config = dict(
    n_head=8,
    head_dim=32,
    norm_place='out',
    attn_scale=0.177,
    bias='none',
    init_std_o=0.00645,
    init_std_down=0.00645,
    lr=0.00639,
    beta1=0.95,
    steps=5348,
)
Each number is 200 + 20 x the weight over its row's rms, rounded and kept within 0 to 999. Layers, rows and columns count from 0. The size before them is the row's rms in percent of the matrix's.

# gate: layer 9 MLP gate, 1024x256, rms 0.241, rows 843-859, columns 192-255
# up: layer 9 MLP up, 1024x256, rms 0.25, rows 843-858, columns 192-255
# down: layer 9 MLP down (transposed), 1024x256, rms 0.227, rows 843-858, columns 192-255
gate843,099,190,209,229,143,199,208,187,172,187,218,191,183,204,177,224,177,196,201,203,214,164,187,214,196,226,199,197,159,175,209,199,185,216,166,163,185,196,204,169,215,213,196,166,215,209,194,207,212,224,200,191,225,211,209,210,214,156,203,196,198,255,146,182,233
up843,110,218,217,205,190,215,167,191,215,207,209,203,190,176,215,189,187,214,223,199,185,217,194,183,180,202,206,205,198,195,231,206,195,189,164,166,204,189,166,230,203,208,186,217,192,208,216,207,225,222,190,207,223,181,208,202,214,248,247,182,211,210,195,224,187
down843,102,212,200,223,204,257,189,183,200,200,204,197,207,172,226,203,198,202,191,179,213,207,170,183,215,194,151,200,207,184,210,208,224,177,183,210,164,215,166,184,193,185,228,166,200,214,208,210,184,184,186,179,218,183,208,199,204,157,218,189,193,164,199,212,180
gate844,101,210,198,163,220,197,197,188,226,194,182,211,215,271,184,188,229,203,183,195,235,173,196,156,191,193,186,201,210,233,197,202,204,229,175,184,217,223,177,212,222,180,210,197,202,220,176,225,214,200,173,239,219,232,225,220,238,167,187,215,208,210,196,218,192
up844,104,230,178,191,180,227,179,153,187,188,195,175,196,194,220,205,204,220,185,216,197,188,241,191,207,211,211,181,218,207,185,161,199,198,187,228,210,166,188,233,205,224,190,201,197,200,201,170,213,199,211,169,193,187,192,213,162,205,236,187,140,203,213,211,232
down844,102,220,193,207,214,187,237,173,210,193,201,175,219,159,223,194,199,227,148,211,178,187,207,190,220,195,208,213,217,218,233,188,160,217,199,188,201,201,260,161,223,211,186,207,172,178,201,179,211,191,179,182,182,210,207,211,248,213,177,188,193,203,256,216,171
gate845,102,211,209,194,207,188,169,217,220,201,186,224,186,163,185,214,193,219,229,173,227,152,206,190,238,195,211,228,223,181,231,209,206,182,195,221,199,183,207,175,169,228,223,231,225,180,199,232,176,204,190,181,227,200,191,245,201,205,227,178,214,176,194,213,200
up845,101,200,199,186,206,217,211,215,182,194,195,226,198,189,212,220,203,223,199,207,161,177,191,175,199,192,193,190,198,227,192,139,200,198,213,187,205,216,216,182,209,203,203,205,189,178,218,197,185,205,212,245,204,213,202,193,189,221,258,191,230,221,212,169,170
down845,103,154,208,215,210,186,209,216,219,202,203,214,200,191,215,198,190,169,231,250,195,197,201,162,210,203,198,232,193,184,196,209,191,188,187,202,214,168,192,180,207,185,224,215,167,199,215,196,261,217,187,151,196,190,200,185,197,172,228,202,179,220,231,200,208
gate846,149,179,210,192,238,202,189,217,210,200,230,172,232,216,178,228,197,184,187,244,172,194,232,193,200,202,228,188,246,199,205,176,235,225,228,213,191,149,206,201,187,208,201,211,200,200,212,167,187,181,188,216,221,197,210,199,196,226,203,201,209,224,178,200,225
up846,119,166,177,205,190,187,200,184,194,209,192,240,190,195,209,149,213,213,199,158,213,156,178,218,179,193,173,204,180,163,222,240,215,192,198,200,201,221,186,219,178,185,203,173,170,180,181,236,186,181,231,209,168,222,190,193,182,186,208,233,169,191,219,199,180
down846,064,229,232,201,229,210,221,209,207,196,209,193,230,205,207,228,195,190,195,247,183,243,204,180,228,218,219,182,225,213,182,166,184,208,209,224,206,177,206,198,198,203,208,212,216,214,222,173,193,204,159,217,228,186,201,214,211,213,209,187,231,194,139,214,221
gate847,097,182,184,204,162,183,214,169,187,202,190,195,169,193,145,200,233,179,235,227,197,200,197,244,190,262,186,193,187,176,202,229,191,211,212,226,213,207,184,204,201,188,193,209,172,211,193,196,190,226,179,199,167,173,172,209,185,185,195,164,207,184,218,151,206
up847,098,192,193,207,207,236,205,198,184,193,189,254,204,203,212,199,215,227,202,181,207,184,220,171,190,211,173,207,186,215,218,217,167,193,217,250,212,188,207,177,198,229,190,157,228,223,181,177,254,202,215,211,210,187,168,189,198,194,208,181,198,209,201,204,208
down847,100,229,205,234,212,186,142,201,203,208,236,233,202,192,191,204,199,189,228,215,225,197,194,193,195,198,182,206,225,206,189,176,215,230,221,232,205,212,201,203,176,189,149,214,194,206,227,204,178,219,235,214,172,218,213,196,204,188,201,217,199,209,232,221,225
gate848,101,185,179,191,210,211,196,223,233,179,192,222,255,192,191,204,195,209,192,191,188,199,173,202,187,175,213,221,222,234,197,169,199,223,186,182,225,182,228,188,211,190,168,193,196,243,200,232,179,187,206,187,177,191,156,215,186,196,231,189,187,181,173,196,202
up848,102,226,240,187,223,241,183,190,210,179,176,202,185,175,216,186,181,196,206,199,226,196,201,191,169,199,234,223,216,171,201,187,230,166,203,210,218,202,185,191,168,214,203,198,204,208,193,223,191,211,198,211,190,217,222,208,203,227,177,220,192,204,222,236,170
down848,106,189,218,202,217,200,220,208,183,223,177,163,203,151,229,183,190,207,229,182,219,165,199,193,177,186,196,193,170,225,208,211,192,168,199,228,145,208,193,214,209,192,217,217,182,182,208,201,187,194,189,185,225,165,204,155,224,228,223,183,223,211,176,203,141
gate849,102,194,188,203,219,224,167,183,182,200,228,198,189,199,193,236,195,211,204,204,214,171,231,168,209,195,200,208,199,209,193,196,201,179,199,182,228,176,181,239,210,240,200,205,182,219,230,207,216,230,189,212,216,244,189,215,199,189,199,212,221,210,207,204,152
up849,104,181,176,203,200,177,218,198,193,158,192,230,196,183,224,210,180,179,207,192,220,214,214,209,208,197,201,167,215,232,173,192,223,195,252,192,232,211,215,200,201,186,198,155,191,189,214,200,192,214,222,202,231,225,202,229,222,253,198,230,192,221,187,189,211
down849,106,207,238,217,193,216,194,158,162,216,198,195,238,205,192,195,187,196,221,222,201,245,189,216,213,217,205,210,204,183,209,235,191,190,147,211,198,215,204,189,157,181,196,226,192,194,190,181,219,178,203,183,193,202,203,187,188,211,218,161,195,187,194,189,165
gate850,090,182,167,188,210,203,192,205,219,224,191,199,221,189,191,198,210,202,176,156,188,170,213,206,192,200,177,205,190,182,180,214,218,223,200,187,225,234,190,180,229,229,233,216,197,249,234,173,182,206,233,214,253,186,202,200,195,208,157,213,205,218,230,200,177
up850,097,183,187,144,226,225,199,192,201,199,225,219,240,205,203,162,188,189,211,196,190,191,196,191,217,201,195,183,261,177,199,228,188,172,214,192,218,204,219,171,193,201,183,210,171,188,197,206,190,190,195,218,231,210,197,202,235,219,177,191,201,202,178,256,140
down850,099,175,172,195,187,187,168,179,232,214,191,163,223,189,200,207,202,195,193,195,200,178,195,195,210,202,248,211,174,211,200,218,231,209,185,173,247,196,204,206,226,205,205,212,217,207,225,198,184,228,257,183,186,186,219,202,178,206,212,195,195,161,222,191,167
gate851,097,219,203,163,186,201,185,205,169,183,231,204,164,165,195,194,179,179,178,187,200,183,203,218,211,220,203,214,192,185,221,187,195,215,227,223,203,183,175,199,174,200,212,200,211,189,163,232,228,170,189,240,197,266,199,201,240,233,176,195,194,172,250,217,200
up851,105,181,202,174,187,156,214,176,190,172,184,185,197,222,195,162,210,221,247,217,179,200,198,229,214,173,203,196,240,251,205,196,195,216,240,183,221,201,200,200,214,224,174,185,219,209,180,174,195,212,176,171,231,219,190,183,195,191,206,160,191,153,180,232,194
down851,106,212,203,213,187,201,222,208,225,210,216,185,202,196,181,182,202,175,246,202,208,182,117,169,220,183,211,214,206,181,207,220,207,198,195,234,205,191,198,172,205,195,204,198,172,189,204,230,199,206,200,192,201,174,195,201,178,180,195,202,223,199,200,183,230
gate852,096,194,194,192,194,206,183,200,179,215,197,180,219,200,181,208,192,195,228,201,197,225,184,163,214,195,218,178,210,159,195,260,190,212,176,219,209,220,181,199,205,206,201,187,221,231,240,206,200,206,190,180,228,181,190,188,194,220,175,190,221,210,160,207,186
up852,089,219,192,185,204,216,205,225,175,232,223,200,189,195,201,244,225,178,200,201,238,232,243,200,178,201,184,226,198,207,208,202,190,191,195,177,223,221,177,210,195,191,180,201,216,167,204,227,165,207,191,159,215,218,204,220,222,183,212,214,215,196,205,214,185
down852,096,199,168,181,167,213,211,181,219,211,207,181,172,186,193,197,210,164,182,168,208,208,201,188,201,192,254,203,173,221,168,221,172,180,207,211,184,184,163,183,210,175,218,198,166,196,206,196,178,206,178,216,182,184,213,182,169,163,208,191,202,205,204,171,199
gate853,098,194,165,208,164,188,197,212,196,205,199,156,176,187,184,217,181,242,169,198,214,204,191,195,193,183,176,208,180,188,182,179,188,215,196,209,195,183,204,183,213,192,195,186,201,193,184,218,159,199,232,183,176,191,189,216,187,214,190,159,205,224,211,192,168
up853,094,221,237,202,216,147,207,169,219,230,238,200,207,209,194,194,181,235,249,185,218,208,211,192,222,198,168,174,153,198,237,211,187,216,212,179,228,220,218,197,184,202,232,234,202,203,197,220,217,197,218,182,177,212,216,173,176,203,191,191,174,209,197,182,225
down853,095,177,203,172,193,206,213,159,207,203,189,163,229,191,211,222,191,199,218,218,200,191,226,217,238,190,248,181,237,195,195,211,170,179,228,190,242,177,228,193,201,198,211,200,235,201,198,197,219,225,172,204,193,225,214,216,209,187,210,234,186,180,170,166,201
gate854,102,219,188,236,207,181,206,178,217,214,232,209,197,200,204,202,224,248,176,189,196,182,225,162,206,200,208,217,196,198,208,164,202,166,171,176,179,172,197,216,208,234,185,192,203,198,186,184,228,174,190,216,203,177,190,205,206,192,225,215,183,159,175,188,188
up854,100,208,163,200,249,171,209,225,201,202,233,179,220,218,193,225,206,203,178,232,238,214,235,217,195,231,206,183,218,229,235,183,193,213,205,185,166,172,167,209,201,177,185,179,178,181,195,203,225,194,190,192,203,208,175,185,160,226,203,198,213,205,199,206,204
down854,099,184,211,169,193,204,191,214,241,221,205,205,259,215,203,207,212,179,202,197,168,188,214,210,188,201,178,205,154,186,180,200,233,197,182,224,246,231,149,210,205,221,217,170,182,226,199,200,185,195,197,208,248,213,220,223,178,207,209,170,203,176,220,186,208
gate855,115,188,209,205,187,218,231,215,222,194,183,197,197,231,168,195,164,177,186,185,226,190,221,211,183,197,211,224,209,148,174,211,244,186,208,167,218,221,178,222,205,179,196,200,185,216,220,227,204,203,207,182,233,202,190,197,173,214,157,189,203,200,187,210,215
up855,115,223,231,198,217,217,186,195,165,201,215,241,232,215,241,193,192,194,190,194,203,177,184,188,192,201,215,177,178,230,223,174,163,198,180,204,188,214,235,208,197,223,177,219,214,209,178,188,227,184,206,181,246,208,185,220,192,199,197,213,258,202,206,193,170
down855,120,203,161,189,209,189,222,196,215,203,192,199,228,194,196,218,213,210,224,196,217,221,193,213,207,184,186,157,208,214,203,193,206,223,229,234,195,232,230,181,207,224,200,193,193,213,194,221,197,176,240,215,199,241,222,196,194,170,217,180,181,166,203,177,171
gate856,102,182,169,197,233,208,193,193,198,210,238,198,166,173,195,182,161,195,187,192,187,178,179,183,202,219,186,193,204,204,193,181,200,186,188,201,203,223,208,233,203,182,179,202,205,175,202,214,216,233,182,188,198,205,157,215,204,196,208,251,189,191,194,164,211
up856,099,225,227,217,198,157,207,193,231,181,195,157,221,224,199,221,176,212,227,209,209,199,192,172,197,211,206,184,172,224,216,219,192,196,212,182,210,183,199,210,190,200,188,199,159,230,204,235,234,220,207,199,185,207,211,217,214,211,231,182,184,195,193,201,221
down856,095,189,193,191,223,202,208,201,203,172,198,190,185,197,162,191,194,207,211,214,191,187,235,189,220,216,176,198,224,196,200,201,233,165,193,206,187,218,212,201,181,193,212,182,212,195,186,207,198,196,179,159,148,195,155,187,233,186,209,215,169,190,179,224,183
gate857,092,189,197,199,194,202,189,202,169,198,195,220,188,216,197,179,188,217,211,185,196,198,197,191,226,188,182,208,201,196,160,186,187,190,242,176,190,225,217,207,206,219,190,248,189,180,236,205,181,178,178,213,222,192,211,202,179,193,218,238,238,183,187,201,196
up857,094,195,191,181,198,185,209,225,144,200,225,176,170,163,207,226,208,175,214,166,183,195,185,220,190,190,185,182,221,174,199,200,249,214,205,206,195,220,208,212,185,191,178,216,211,214,203,160,164,226,176,212,258,211,210,210,162,207,188,198,225,180,181,242,202
down857,099,217,210,199,231,187,199,176,188,210,211,197,202,207,199,187,176,173,195,206,194,201,231,163,165,174,196,193,203,208,217,188,258,187,180,199,180,194,183,188,204,180,227,229,188,225,214,189,218,215,209,182,190,212,209,238,203,218,203,199,229,217,224,231,215
gate858,097,188,195,171,192,198,192,197,213,235,229,227,183,211,188,203,198,202,200,166,226,225,195,197,247,200,208,222,219,199,181,223,202,194,217,227,206,168,177,156,215,203,180,203,229,223,225,241,189,196,196,234,236,193,185,201,220,240,227,229,218,180,202,178,204
up858,097,189,225,220,216,204,232,223,165,189,211,175,180,203,213,218,198,186,167,210,156,210,189,216,176,185,213,199,181,175,193,174,159,228,216,160,210,257,226,197,197,212,238,192,195,206,170,207,223,244,196,201,168,186,199,177,203,145,203,176,210,175,185,178,246
down858,103,200,189,208,209,220,183,198,183,233,201,222,240,196,209,206,223,206,162,191,165,238,191,176,218,232,216,199,198,200,219,152,186,175,195,227,204,200,219,221,217,190,208,228,172,199,195,179,187,217,193,181,193,199,186,172,219,193,184,195,179,198,219,218,184
gate859,115,195,224,165,186,272,225,189,234,209,170,184,194,208,209,187,169,199,149,222,182,200,202,193,215,216,213,189,224,203,206,200,216,186,165,190,213,194,199,202,160,194,207,158,180,213,226,198,174,189,214,186,218,189,222,203,175,221,204,203,209,188,212,183,194